Weights of a small transformer language model.
Size: 11 layers, 8 heads of 64.
Architecture: RMSNorm before each block, rotary positions, untied embeddings.
Training: 769M tokens, 11299 steps.
Each number is 128 + 24 x the weight over its row's rms, rounded and kept within 0 to 255. Layers, rows and columns count from 0. The size above them is the row's rms in percent of the matrix's.

# layer 7 MLP up, 1344x512, rms 0.0188, rows 70-136, columns 384-415
size [106 100  90  98  89  94  93  89 103 105  74  94  92 106 100  98 100 102  94  89 100 100  91  94  96  98  98  99 111 115  84 105  96  98 115  95  98 125 115 105 107  99  92 110  96 109  97 106 104  93 101  92  99 114 104  91  97 110  99  86  99 104 103 109  98  98 106]
[[109 107  89 105 111 149 110 122 127 122  98 103 127 109 115 115 128 119 159 125 109 112 102  91 127 128 140 138 131 166 140 133]
 [128 166 147 161 121 166 134 134 135  80 126 148 152 147 151 110 145 112 141 117 136  93 115 147 119 132 112 133 167 144  97 145]
 [162 153 120 116 139  99 122 106 133 119 151 203 146 126 116 113 156 140 136 109 135 158 148 162 108 134 113 123 126  76 120 115]
 [190 150 160 137 140 116  95 126 156 108 125 108  90 118 166 118 135 132 129 151 130 128 146 152 150 131 101  81 126 134 129 104]
 [128 136 119 114 137 159  67 119 121 165 110 120 139 123 139 149 160 123 176 133 171 124 104 143 184 146 144 151 124 101 158 150]
 [154 129 136  97 106 109 129 114 153 118 120  81  85  85 133 140 125 127 133 104 148 108 162 103 109 121 103 146 139  94 112 128]
 [125 165 147 166  87 146 104 149 128 122 125 149 130 139 144 129 114 129 188 112 142 136 142 144 169  83 151 148 155 105 148  94]
 [100 150 184 152  72 112 166 106 129  85 101 125 105 111 132 162 118 164 145  86 135 125 102 138 161 112 129  93 102 115 121 169]
 [101 160 108 193  97  66 109 168 131 135 164 133 136 142 143 136  66 118 126 122 149 142 138  76 165 127  90 120 114 126 162 144]
 [142 147 145 152 129 133 106 150 123 148 131 191 115 129 131 126 108 137 137 124 125 137 115 117 107 141 126 147 105 113 124 161]
 [109 109 125 112  87 128 142 166  88 137 127 127 126 175 102 106 135 133 130 125 138 120  90  99 131 144  85 153 127 106 102 149]
 [102 161 139 137 176 153 130 164 153 123 155 108 124 143 123 124 119 124  94 133 140 112  93 100 111 140  75 162 124 125 104 119]
 [147 124 107 107 138 145 129  89 119 135 119  92 110  97 127 110 158 126 114 151 123 136 153 116 140 136 146 125 117 118 161 120]
 [111 123  92 160 151 103 160 161 134 134  70 141 150 111 122 125 127 135 126  80  87 112 137  87 103 175 105 166 184 141 149 146]
 [ 91 101 144 130 129 124 125 110 131 118  60 145  86 127 143 144 175 104 114  80 110 157 101  84 156 113 125 129 138 161 110 148]
 [146 111 133 149 134 124 146 166 128 123 130 105 107  94 123 128 127 136 140 146  92 111  92 154 112 105  88 115 105 113 172 124]
 [110 146 133 163 105 112  63 129 138 140 131 103 141 137 135 122 129 130 124 122 109 167 130 160 122  56 137 116 120 101 126 119]
 [159  96 129 120 104 134 121 122 145 118 118  72  67 114 145 136 146 110 126 128 191 136 120  98 154 129 147 127  94 116 150 128]
 [135 137  78 136  87 167 159 129 107 102  84 111 140 125 116 176  98 112  99 158 119 151 169 110 117 150 147 127 144 173 113 135]
 [122 184 173  91 142 128 169 147 149 100 114 136 122 155  81 108 135 140  85 136 134 106 123 107 140 107 134 140  98  63 119 120]
 [144 133 121 105 148 135 130 101 158 129 113  99 130 124 167 121 150 112  96 106  84 116 125 135 113 188 101 180 137 117 151 113]
 [124 145 131  74 148 148 177 114  99 162 146 107 160 120 137 120 118 122  80 138 113 143 128 107 160 159 133 163 143  95 136  79]
 [142 108  89 146 109 117 135 149 102 160 130 142 111 121 124  89 129 101 107 147 155 129 120  87 148 156 110 144 173 117 105 142]
 [ 99 159 144 167 103 138 125 143 120 149 154 106 162 135 132 137  81 143 115  97 143 124 126 145 125 135 139  98 107 119  93 132]
 [121 160 109 140 140 111 121  97 137 124  79 109 134 124 114 110 179  95  97 103 114  75 141 122 123 146  58 142 180 174 109 112]
 [187 147 107 151 146 109 179 100 156 133 151 137 123 200 107  84  91 123 112 139 149 153 104 134 124 124  94 142 148 111 124 169]
 [ 94 126  90 130 135 104 108 125 168 136 137 165  82 127 113 103 163 119 112  95 112 102 103 128  93 105 106 106 177 102  89  98]
 [146  93 110  61 107 132 152 135  94  66 143 120 114 125 127 143 147 132 147 145 112 136 118 125 109 145 122 153 115 111 172 150]
 [113 143  97 142 160 142 175 103 131 124 105 139  89 135 138 150 111 112 147 111  83 143 143 120 131 148 126 130 136 124 115 176]
 [107 157  93 141 104 150  83  86 127 139 136 118 135 130 146 138 146 173  99 139 137 169 136 120 104 146  94 121 159  96 108 152]
 [132 108 110 127 153 114  99 103 132  92 156 112 132 114 154 113 162 111 105 155  78 115 110 111 113 129  86 137 159 162 100 112]
 [149 100 152 117  99 115 160 117  82 156 106 132 104 165 148 101 167 148 124 154 141 129  87 121 123 141 126  91  95 118 116 129]
 [125 137 137 127 117  95 126 127 109 134 100 101 101 116 104 104 152  87 111  98 127  81 119  96 139 140 127 137 129 132 116 166]
 [124 156 155 102 119 116 108 125 119 115 132 138 144 145 107 153 121 135 126 153 173 103 147 118 141 104  99 194  98 159 132 118]
 [118 138 110 144 137 104 132 136 158  98 107 166 109 126 119 155 131 102 183 102 152 163 147 126 150 109 126 109 160 158 134 109]
 [121 143 130 129 110 150  98 127 129  83 114 144 109 156 113 116 133 114 163 130 105 112 133  60 149  89  93 151 173 112 140 153]
 [115 166 157 107 131 144  93 108 146 180 170  99  88 127 141 177 147 139  93 163 144 151 122 109 121 126 207 146 147 106 108 111]
 [ 97 119 121 145  94  70 140 117 116 147 113 185 126 132 153 152 149 112 157 156 124 145 126 118 130 128 112 143 103 134 161 121]
 [113 111 159  69 103 166 180 142 104 126 121 130  94 134  79 127 132 124 163 119  87 112 132 140 143 141  97 142 151 112 121  76]
 [109 183 111 136 142 110 112 139 114 126 176 102 147 115 146 123 110 115  93 112 127 106 122 156 154  85 123 148 133 102 132 122]
 [129 126 169 127 132 126 137 124 142  95 167 134 137 101  99 125 149 149 158 129 182 102 129  81 142 130 121 144 121 127 101  93]
 [152 145  66 128  94 115 158 109 109 149 141 122 134 130  86 136 133 117 100 148 154  70 123 100  97 144 151 122 107 123 149 154]
 [ 87 134 165 166 111 143 119 132 105 117 183 170 157 126 152 116 169 126 160 118 113 139 106 154 170 124 150 126 125 133 134 140]
 [141 158  79 101 173  97 120 138 131 113 121 206 142 149 106 131 131 123 106  87  99 121 129 113 122 156  91 115 148 182 141  87]
 [ 85 127 116 122 109 129 107 123 159 115  94 143 109 116 108 128 124 170 147 139 146 138 140 148 122 109 129 132 142 154 160 115]
 [131 119 145 128  75 102 140 116 109 127 118 121 115 165 104 147 132 168 172 147 141 113  99 146 101 155 161  84 112 152 139 161]
 [135 113 168 135  91 150 123  99 116 119 137 119 119  71 127 104 126 117 106  83 100 138 122  91 166 121 109 116 101 117 181 168]
 [145 149 140 124 168 106 109 141 125 111 118 128 118 131 130 152 118 140 148 126  95 117 180  93 110 202 103 132 117  99 117  97]
 [123 122 159 120 128 156 130 124 156 130 129  81 158 116 146 136  85 132 101 123 136 152 106 139 147 138 101 156 113 165  98  63]
 [115 112 155 142 164 175 118 128  97 132 104 136 148 142  74 142 162 112 130 120  77  68 138 103 140 124 121 140  75  89 160 130]
 [139 177 135  91 148 149 143 151 133 169 101 139  99  98 150 153  97 142 137 140 102 149 156 146 139 116 138 118 173 128  57 120]
 [155 115 113 111 134 160 170 132  97 104 130 146 112 130 113 127 119 129 143 150  96 106  94  83 153 111 103 131 123 123 133 122]
 [135 146 126  76 104 142 177 139  96  90 118  98  90 102 111 122 175 100 133 108 144 114 118  92 133 114 130 171 134  90 110 114]
 [134 115  77 150 167 155 113 128 126 111 155 112 132 145 168 113 137 140 101 139 139  92 120 186 181 148 117 134 113 126 123  92]
 [ 93 124 158 132 111 120 136 129  85 131 166 113 154 124 150 171 122  96 116  96 144 124 138  91 131  98 111 126 112 107 120 113]
 [ 95 126 165 141 140 132 149 112 131 153 152  97 139 108 129 153 140 126 139 131  98 159 102 128  97 158 137 123 151 110 125  78]
 [128 121 146 138 130 188  90 112 138 137 106 138 136 103 129 114 127 113 185 160 143 137 159 104 156 146 113 147 125 115 147 162]
 [139 125 108 133 116 106 111 149 136  95  88 151 146 151 128 164 124 153 131 122 117 131  83 166 124 141 135 105 142 132 140 105]
 [116  94 178 106 129 128 132 129 142 163  87 131  91  95 135 137 157 108 158 142 145 138 114 144  98 140 156 131 131 116 129 126]
 [127 137  97 103 116 166 130 129  91 103 103 146 121 160 109 144 135 102 122 130 122 101 109 128 104 121  95 167  86 149 149  93]
 [154 145 150 139 119 106 125 145 115 119 124 113 149 124 126 106 141 105 139  91 143 107 105 130 146 124 124  89 119 125 119 109]
 [155 174 120 117 119  86 143 171 123 170 149 129 131 155 101 144 146  99 116 145 164 142 142  71 118 130 147  98 116 130 123 184]
 [169 144 144 120 108  96 127 150 148 119 176 129 140 104 113 100 109 150 125 145 190 142 115 148 131 125 144 147 162 104 138 131]
 [158 153  75 130  99 129 182 146 150 179 129 108 124 152 150 104 101 123 107 159 112 107 141 106 100 130 139 113 107 110  93 111]
 [113 112 143 118  85 117 155 116 134 128 120 126  88 130 110 108  94 130 168 145 119 152 149  87 129 128 153  92 117 111 133 117]
 [126 143 110 147 109 157 108  97 116 123 137 130 124 112 142 147 128 107 104 132 151 107 150 104 137 121 145 161 136  96 145 156]
 [ 98  85 138 143 119 119 126 146 139  93 132  83 127 106 100 110 134 136 117 113 154 130 157 155 116 131 140 124 108 121 116 141]]
# layer 7 MLP down (transposed), 1344x512, rms 0.0166, rows 70-136, columns 384-415
size [ 98 101  93 100  88  99  96  92 107 103  64  96  94  98 101 100 104 105  94  95 101  97  93  98  95  99  99  99 108 100  85 105  96 102 109  97 100 114 102 104 104 103  96 102  94 105 100 101 106  98  99  98 102 110 108  96  99 107 104  88 103 106 103 107  99  99 111]
[[167  85 137 113 169 169 127 143 102 136 126 138  91 145 127 138 127 108 148 135  71 117 160 103 137 171 148 131 119 129 115  93]
 [102 111  99 111 114  83 104 141 136 144 127 144 113 127 118 125  94 132 109 128 153  77 103 108 190 119 145 145 101 135 112 114]
 [131 114 109 115  99 100 111 160 160 142 133 129 154 109 138 119 153 118 153  99 117 182 152 136 122 110 117 177 128 136 115 105]
 [158 197 133 121  93 117 122 138 136 178 129 127 137 148 138 129 160  91  93 141 130 134 111 114 125  77 153 174 117 122 108 136]
 [157 119 113 142 148 143 114 145 161 155 141 162 113 139 125 107 112 134 121 120  93 123 135 153  75  97 120 125 112 148 127  97]
 [ 90 123 148 141 193 135 121 152 132 117 176 157 129 169 134 101 122 140 152 159 124 170 124 148 156 144 138  94  84 184 144 105]
 [112  71 104 123 174 141 139 106 133 145 160 124 158  95 145  93 123 145  77 105 103 126 146 136  81 128 129 100 134 135 127 147]
 [ 89 128 104 161 189 141 116 147 124 134 120 127 159 141 119 133 121 142 129 165 107  96 108  91 141 136 143 125 105 122 138 126]
 [126  96 172 112 173 126  82 103 139 114 125 132 115 101 136 142 136 137 148 141 153 141 116 153 162 126 110 106 139 163 121 128]
 [145 111 119 126 137 124  97 158 189  95 123 122 131 123 185 140 124 104 142 120 107 122 148 103 136  71 125 126 131  77 119 125]
 [124 144 164 133 150 127 133  63 196 140 156 119 150 139 101 107 128 125 129 145 128 164 176 159 129 143 139  84 140 144 127 123]
 [133  92  77 136 109 135 141 130  99 146  86 156 136 109 114 157 109 139 149 126 162 149 148 124  94 142 149 149  74  99 177 137]
 [166 147 158 142 148  92 168 160 113 107 130 153 143 139 161  81 107  92 139 143  99 109 132 146 129 129 140 104 118 156 138 130]
 [134 128 145  81 139 168 154 160 120 131 132 107 115 110 120  71 142 112 134 156 138 103 123  98 139  98 115 106 100 107  82 145]
 [159 123 124 131 130 104 145 120 169 130  93 125 193 141 149  82 134 186 126 129 154 139 144 172 166 110 135 148 135 130 115 146]
 [116 104 154  90 129 151 150 104 137 119 113 129 129 156  94 119 121 156 140 121 156 138 129 121 149  98 139 185 148 106 156 183]
 [120 145 118 107 160 129 154 120 115 117 114 119 112 104 109 150 114 113  87 140 146 116  58 113 123 148 157  90 133 153 134 135]
 [118 171 166 128 133 124 114 163 122 138 177 121 113 153 148 124 107 133 110 133 114 101 120 128 154 134 122  85 140 133 102 158]
 [148 119 155  98 127 137  85 150 158 172 158 149 108 166 144 106 113 168 168 101 129 129 103 124 113 128 114 119 110 134 167 117]
 [158 148  95 141 109 136  86 149 117 159 145 134 133  88 135 112 141 153 135 118 117 152 105 168 111 151 115 127 134 147 120 123]
 [ 66 131 180 120 179 116  98 133 110 109 143 132 129 146  99 147 140 172 155 133 143 123 114 142 129 107 166 128  89 126 120 134]
 [162 104 118 110 137 129 136  97 103 122 119 157 127 130 126 185 148 132 140  93 118 159 139 121 151 170 125 149 145 160  92 129]
 [117 124 166 115 156 138 100  74 138  87 169 128 136 136 111 127 111 168 127  98 104 122 145 148 130 109  84 150 103 142 122  92]
 [145 102 118 107 114 106 136 118 109 110 107 137  92 107 136 155 154 141 157 122 148 187 111 103 156  99 116 157 111 134 127 147]
 [159 107 170 148 102 113 148 107  98 172 114 162 125 151 104 172 112 158 159 132 135 153 128 148 152 149 133 122  97 114 150 143]
 [100 131 108 101 107 162 103 156 115 134 103 139 143  70 162 153 149 181 137 140 109 170 165 119 130 124 154 144 147 130 132  98]
 [137 125 131 116 106 113 118 133 148 123 126 127 153  65 130 136 113 108 137 146 168 103 120 121 141 126 153 142  99 154 126 141]
 [167 113 138 152 116 102  96 152 202 112 110 126 130 138 132 166 111 128 142 133 159 113 162 184 126 121  96 112 159 109  97 143]
 [ 90 136 103 124 179 131 115 174 118  78 116 173 133 192 129 106 136 145 115 135 110  98 109 150 120 107 124 135  98 135 148 139]
 [186 106 133 156 151 126 189 154 144  99 168 129 152 116 159 136 153 182 139 116 123 128 131 118 155 188 103 119  86 142 141  98]
 [131 139 100 115 101 152 127 153 129 164 149 124 119  98 135 138 129 111 115 108 144 150 162  83 116  93 144 119  69 136 143 104]
 [131  95 163 148 133  97 137 108 152  79 130 148 148 135 124 133 114 112 170 146 145 139 165 140 148 119 134 120 138 111 136 117]
 [119 102 119 137  99 128 131 183 136 131 169 121 109 189 126 120  99 124 120 149 129  89 145 163  86 118 131  99 115 112 109 107]
 [112 118 136  98 132 136 134 114 149 132 133  95 122 115 133 156 129 188 125 119  57 161 148 103 103 146 131 153 175 112 122  99]
 [116 114 144  95 173  90  93 127 147 153 146 150 130 152 106 144 120  82 120 131 120 122  86 150 138  86 142 159 124 112 138 129]
 [135 108 128 118 132 130 130 139 108 108 148 140 154 114 111 127 118 162 125 120 134 110 125 185 135 121 148 120 137 121 106 116]
 [129 123  96 150  81 161 175 127  98 148 115 147 107 163 122 142 165 124 158 135 107 113 109 142 144 110 172 103 120 120 140 134]
 [126 134  87 143  77 101 115 138 100 117 157 130  95 137 133  87 187 102 120 151 119 142 107  95 149 123 151 114 127 147 154 148]
 [148 107  87 139 128 109 134 125 162 130 156 163 148 147 138 138 122 153 121 110 141 145 112 131 116  90 139 176 149 155 184 147]
 [131 115 108 101 106 132 156 126 140 138 150 114 138 139 124 161 151 162  81 104  91 125 136 114 106  96 122 158  99 120 153 117]
 [101 147 114 169 117 168 164  90  89 169 116 111 107 137  94  89 159 114 145 111  91  84  85  83 142 137 137 107 137 171 141 122]
 [139 109 161 142 145 132 128 161 111 122  86 153 134 139 129 102  83 169 127 128 104 134  98 147 117 138 135  77 152 140 147 136]
 [146 109  80  99 148 112 118 128 186 123  80  75 110 110  91 110  94 129 107 133 130 152 153 121 111 138 140 125 110  97 127 105]
 [152 140 163 108 124 103 125 117 158 143 163 131 128 150 165 144 163 185  99 107 102 116 123 117 156 162 106 150 100 109 151 144]
 [165 126 118 115 123 108 169 114 143 152 137 126  86 115 123 107  90  80 128 147 115 122 140 149 120 170 130 103 118 145 164 124]
 [130 189 110 119  99 139 114 110 122 143 129 131 132  73 136 143 130 134 102 124 150 104  91  78  97 156 141 135 133 126 123 138]
 [134 128 166  92 118 123 150 135 112 151  94 125 117  57 140 105 146 132 101 146 166  68  84 111 137 167 143 130 122 133 115 116]
 [110 119 124 110  99 150 168 119 103 155 168 136 125 129 109 113 161 142 144 144  79 148 114 159 161 107 112 151  94  99  83 124]
 [123 105 108 161  80 151 102  97 114 129 132  96 170 140 137 156 115 118 105  84 149 121 113 120 155 140 116 102 104 168 134 132]
 [130 120  91 102 141 111 123 126 160 125 172 130 114 113 161 102  78 125 138 136 128 152 113 159  90 139  96 161 136 149 137 127]
 [146 118 118 115 119 139 109 130 144 159 130 138 102 177 100 128 134 176 119 100  73 107 126 134 126 100 128 146 123 114 122 154]
 [111 123 160 152 140  98 102 119 100 156 151 111 107  90 164 164 127 112 115 114 166 145 125 133 123 100 123 130 125 126 106 110]
 [144  98 151 152 137 158  94 149 105 142 180 155 107 156 127 115 150 134 134 147  54 101  92 127 107 137 105  62 135 152 116 125]
 [147 137 128 104 143 117 137  59 130 138 138 140 136 120  99 131 121 130 176  68 152 135 110 107 103  75 140 136 103 151 121 114]
 [133 121 123 140 154 137 122 101 119 140  87 119 157 194 135 119 127 119 126 177 126 175 106  93 123 111 117  87 163 181 133 144]
 [126 155 153 115 119 135 158 135 126 135  89 151 113 145 120 121 169 136 111 121 135 112 118 157 115 101 128 163 145 178  91 121]
 [149 105 141 119 126 119 122 100 105 138 141 110 101 134 138 117 143 133 117 130 153 130 150 140 148  99 164 118  79  82  79 122]
 [126 103 108  90 152 127 141 119 139 117 162 147 130 122 146 102 137 145 160 127 118 151 138  91 107 127 115 112 126 138  96 131]
 [ 92 156 108 173 120  99 136 129  97 135  99 155  75  89 171 124 111 135 130 146 141 118 105 152 162  90 150 134 142 118 117 182]
 [130 139 175 139 176 118 143 117 167 125 176 125 136 127 149 114  95 123 119 120 150 119 130  93 141 124 119  94 147 131 143 154]
 [146  97 170  89 122 146 102 135 141 155 104 146 110  95 127 154 143  72 129 132 124 161 142 131 140  97 140 130 145 124 135  96]
 [190 111 117 123 154 112 133 157  88 114 125  74 120 136 160 167 104 127 137  91 104 147 162 116 118 151 140 149 109  90 159 121]
 [141 106 121 161 163 140 107 142 141 140  82  77 113 170 146 104 153 124 135 105 130 128 156 110 123 115 125  77 142 144 119 126]
 [105 138 124  89 143 124 102 106 128 135 111 148 142 145 167 134 110 144 127 165 108 130 112  94 112  90 153 159 105 159 144 101]
 [131 150 132 138 134 120 125 128 142 142 145 147 146 109 147 143 138 131 131 140  87 155 117 154  84 157 184 118 160 173 152 118]
 [161 129 148 121  90 134 128 144 146 144 129 110 148  37 114 139 139 136 124 135 158 148 128 150 126  92  99 131 107 115 102 124]
 [129  92 123 113 134 103 152 123 137 135 137 116 136 131 130 114 155 161 147 121 144 123  83 143 156 111 145 129 110 143 141 140]]
# layer 7 MLP gate, 1344x512, rms 0.0182, rows 71-136, columns 384-415
size [101  94  96  93  98 100  95 105 102  74  95  85  99 100  97 104 102  95  94 105  98  95 100  98  99 102  94 104  97  86 104  97 102 108  95  98 105 100 101 105 101  99  97  90 104 100 108 104 102 100 101 105 104 107  94  99 111 104  90 102 101 102 105 104 106 105]
[[ 92 165 138 108 122 149 116 139 167 135 156 161 142 122 153 119 113 159 166 154 108 132 144 125 124  77 103 155 164 121 120 124]
 [125  87 100 115 124 148 133 130  78 149 102 135  56 107 118 154 115 108 129 132 109 148 124 141 137 148  89 140 149 117 118  88]
 [106 142  82 188 177 141  87 157 114 127 149 135 156 155 121 182 149  98  80 124 130 138 147 137 140 124 101 107  91 142 123 171]
 [150 154  85 120 122 122 143 168 137 152 145 156 117 127 122 100 131 143  57 193 113  93 174  98  70  98 112 133 134 155 124 153]
 [127  95 101 157 176 147 172 103 117 101  81 129 127 166 126 134 118  89 142 130 128 119 115 119 104 156  96 119 190 150 150 196]
 [150  90 160 133 116  78 100 128 104 122 142 117 131  98 166 160 103 159 146 132 134 119 118 157 126 107 123 131 135 113  81  99]
 [138  96 125 147 197 138 131 154 171 118  74 141 125 117 120 156 133 100 108 111 142  72  89 116 120 132 116 114 145 150 143 151]
 [117 162 172 120 133 156 139 135 114 128 151 129 102 125 156 123 108 164 132 153 146 156  97 148 142 107 163 127  77 159 105 117]
 [111 131 132 135  96 105 115 184 153 116 137 138 117 169 158 171  93 141 140 146  79 132 144  95 118  95 117 133 163 144 173 129]
 [138 105 123 128 149 136 118  84 153 135 151 129 138  76 121  81 145 117 125 142 148 151 161 142 120 160 154 121 143 149 115 143]
 [147 123 161 155 154 124 120  74  93 139 114 130  88 114 128 120 169 112 141 116 201 143 153 120 109 156 101 142 153 138 150 150]
 [138 120  85 101  98 128 122 116 115 123  77 111 101 151 100 157 139 132 123  83 121 116 145  94 139 100  93 152 118 113 147 142]
 [138 100 139  93 131 121 120 127  82 109 134 116 101 120 145 128 150 150 163 156 156 124  69 118 155  49 107 114  90  80 121 137]
 [131 138 134 153 130 140 157  98 119 107 139 105 109 119 127 117 123 142 118 140 177  86 131 117 137 158 117 141 128 157 115 153]
 [116 127 151 150 125  84 175 135 134 143 126 128 183 145 145  89 124 132  78  96 178 131 139 119 122 118 111 135 162 102 110 139]
 [171  87 106 142 157 127 179 137 143  65  97 159  74 105 133 158 133 132 164 140 142 123 146 161 106 124 110 117 159  95 137  98]
 [158  73 133 168 143 109 127  85 161 143 136 101 161 153 138 129 163 103 121 128 160 102 131 154 135 187 123 141 130 146  89 147]
 [163 155 100 133 146 132 154 148 104 117 125 115 128 161  89 122 113  89  87 108 157  79 101 142 127 148 126 157 125 140 153 128]
 [103 112 112 103 151  99 163 135 132 168 152 133 140 141 135 104 112 101 123 125 125 155 133 100 114 125 129 121 134 131 119 136]
 [131 174  99 123 152 133 100 216 100  95 144 138 138 136  85 174 145 159 139  97 156 143 129  84 108 138 122 147 126 142 112 118]
 [148 139 136 165 132 101 127  88 150  90  97 156 100 147 165 129 133 135 133 112  61 119 152 131 116 105 145 109 112  97 138 107]
 [196  87 122 123 107 154 110 141 159 133 143 111 109 111 157 177 128 136 155 109 108 175 169 114 183 127 146 126 129 122  98  96]
 [141 168 153 115 164 139 153 146 139 128 159 163 138 134 158 117 107 162 116 133  95 101 113 117 111 131 119 131 134 116 110 106]
 [119 120 124 158 133 112 174 146 149 121 130 143 144  98 125 121 101 119 135 125  83 164 124 106 111 101 161  73 138 154 111 134]
 [144 185 121 111 158  88 109 121 153 129  92 114 120 155 129  92 106 127 110 139 134 126 108 118  85 129 147 118 157 136 150 128]
 [ 88  90 146 154 156 144  95 138 116 117 102 122 128 124 110 135 143 100 173 131 112 135 105 149 148 135 148 122 118 123 150 134]
 [110 105 136  73 124 166 116 151 140 148 125 125 127 103 150 159 119 146 112 120 126 148  89 117 143 121 137 128 162  97 132  97]
 [132 128 132 114 139 131 123 147  97 107 151 183 203 143  98 128 117 137 139 106 107 135  91 119  95  98 101 131 123 144 158 140]
 [142 117 144 123 126  88 170 188 138  95 143 123 123 152 124 116 108  98 154 134 126  91 105 112 201 149 120 136  97 138 129  93]
 [138 148 124 144  95 173 157 170 151 147 143  97 130 181 132 127 154 115 121 113 117 102 124 105 127 104 124 167 131 123 162 149]
 [127 138 125 141 137  89 144  65 161 107 105 114 114 138 104 142 126 108  88  98 166 113 145  93 129 176 128 102 140 135  78 140]
 [166 141 115  90 133 141 150 134 125 108 102 160 104 127 138 104 110 148 173  96 158 120 136  70 186 150 124 139 145 123 127 132]
 [ 78 126 169 100 137 101 135 103 113 112 136 175  84 122 108 124 131 134 123 136 114 117 119 132 140 157 168 119 168 171 142 126]
 [134 117  76 128 122 101 173 120 118  85  97 180 156 133 152  92 109 158 143 107 157 134 132 145 148 128  91 118 140 171 132 136]
 [113 137 150  69 124 107 118 141 172 139  78 140 121 129 101 114 134 157 141 138 124 151 150  85 102 135 116 154 106  82  91 119]
 [136  92 130 107 146 122 114 107 127  95 100  92 131 118 109  88 105 119  66 119 136 141 109 133 151 123 112 104 109 137 123 114]
 [129 131 188 187 122 138 127 129 116 139  97 156 137 150 169 144 100 124 119 136 159 143  99 154 162 108 171 140 108 106 132 197]
 [106 130  75 162 143  77  85 134 129  95 160 123 161 146 159 119 119 146 106 114 147 123 117  89 130 104 142 139 131 159 173 169]
 [108 118 103 138 166 153 164 145 166 112 138 140 137 148 149 158 125 124 181 171 155 151 114  94 155 122 132 182 117  97 147 167]
 [130  83 139 129 152 156 137 116  80 143 116 131 111 145 148 158 100  80 135 138 167 146 142 113 150 128 119 149 119 132 180 153]
 [115 168 113 128 163 127 131 153  88 129 136 117 132 165 172 171 112 132  93 112  83 164 141  86 126 128 126 136  67 153 151  96]
 [131 138 154  86  99 170 129  97  83 149 126 124 115 112 103 146 121 112 129 154 126 143 128 135 133 128 112 136  83  82 120 140]
 [134 195  66 115 178  94 138 128 105  67  99 171 149 133 149 164 102 128 121 100  85 140 133 111 147  95 103 123 115 135 151 126]
 [ 85 123 134 152 113 127  85 165 122  51  99 145 154 139 128 147 120 140 139 122 141 111 123 149 157 111  79 134 137 141 154 166]
 [109  83 125 144 165  97 126 146 108 103 124  97 142 200 109 121 125 136 148 135 117 106 128  84 166 122  89 106 112 137 118 128]
 [151 133  81 111 110 122 110 152 126 122  84 166 112 149  89 143 109 143 112 138 104 155 123 123  97 118 135 146 173 122 139 158]
 [138 109 124 109 150 124 142 133 155 161  87 155 118 132 149 151 104 118 148 100 113 143 153 140 168 113 111 109 126 127 113 111]
 [135 114 140 166 127 133 139 155 106 116 161 167 143 152 161 157 114 102 130 112 148  65 118 157 165 129 106 131 126 131 145 161]
 [154 102 140 124 161  88 171 142 150 129  71 119 122 150 125 157 122 125 118 101 145 114 155 129 111 118 153 105 146 142 106 110]
 [131 125 138 144 133 140 129 144 130  70 182 129 104 161 125 110 133 133 133 127 154  84  63 112 181  99  82 110 140 116 138 169]
 [176  90 107  86 120 105  98 154 133 112 174 155 119 138 152 127 138  95 138 167 132 139 120 120 108  88 117 132 104 106  75 111]
 [131 109 128 136 133 122 190  99 128 122  74  85 171 138  82 113  88 139 111 141 131  80 116 164 128 152 148 117 155 154 145  96]
 [151 168 122 117 113 103 152 164  93 118 114 145  84 145  78 134 122 103 142 108 130 106  98 108 128  52 103 166 130 118 137  97]
 [126 104 148 128 108 143 148 109 130 118 120 120 136 142 102 144 130 118 112 127 153 113 106 113 154 126 119 152 154 120 168 122]
 [113  98 116 145 135  76 140 146 142 111 179 183 141 108  79  85 134 130 118  94 141 170 121  94 133 106 116 141 153 139 143 161]
 [163 124 119 175 121  78  82 127 131 105 166 188 138 119 134 112 141  88 124 135 115  71 101 117 191 127 134 112 128  94 127 169]
 [134 138 125 171 132 115 152 171 166 132 131 188 158 145 165 155 119 147 159  75  90 124 124 134 129 158 112 116 150 119 101 120]
 [139 128 135 181 114  87 122 115 117 108 142 138 138 109 131 146 121 131 138  79  75 113 174 110 116 147 107 114 130 122 130 101]
 [144 174 111 127  80 135  85  84 130 152 115 121 107 123 122 163 148 111  85  96 101 153 162 139 103 127 103 180 116 119 100  93]
 [134 115  95 158 118  97  98 136 139 171 145  93 118 156 137 137  79 137 107  76 133 121 141 122 125 130 143 139 156 134  91 151]
 [111 129 152 138 156 120 192 147 164 122  85 123 112 140 111 115  66 141 122 166 150 153 175  98 125 104 110 193 147 145 101 124]
 [135 149 172  97 116 124 125 131  88 141 132 163  86 155 146 166 105 155 138 153 152 156 162 141 142 104 161 186  62 142 138  83]
 [151 104 154 132 173 191 148 110 122 122 129 105 102 118 148 101 131 117 159  84 115 119 143 137 162 112 116 157 139  82  78 144]
 [125 129 107 143 153 118 120 156 140 118 137 140 150 145 116 115 122 128 128  95 110  92  93 146 120 114 117 104 154 179 105 138]
 [142 126 157 126 114 114 107 122 119 130 163 162  54 125 145 149 126 118 163 111 136 129 141 139 175 102 160 137  92 135 110 158]
 [112 132 117  87 100 136 115 112 137 152 113 136 120 168 135 113 111 152 109 100 153 112 113 108 168 112 143 147 120 151 153 145]]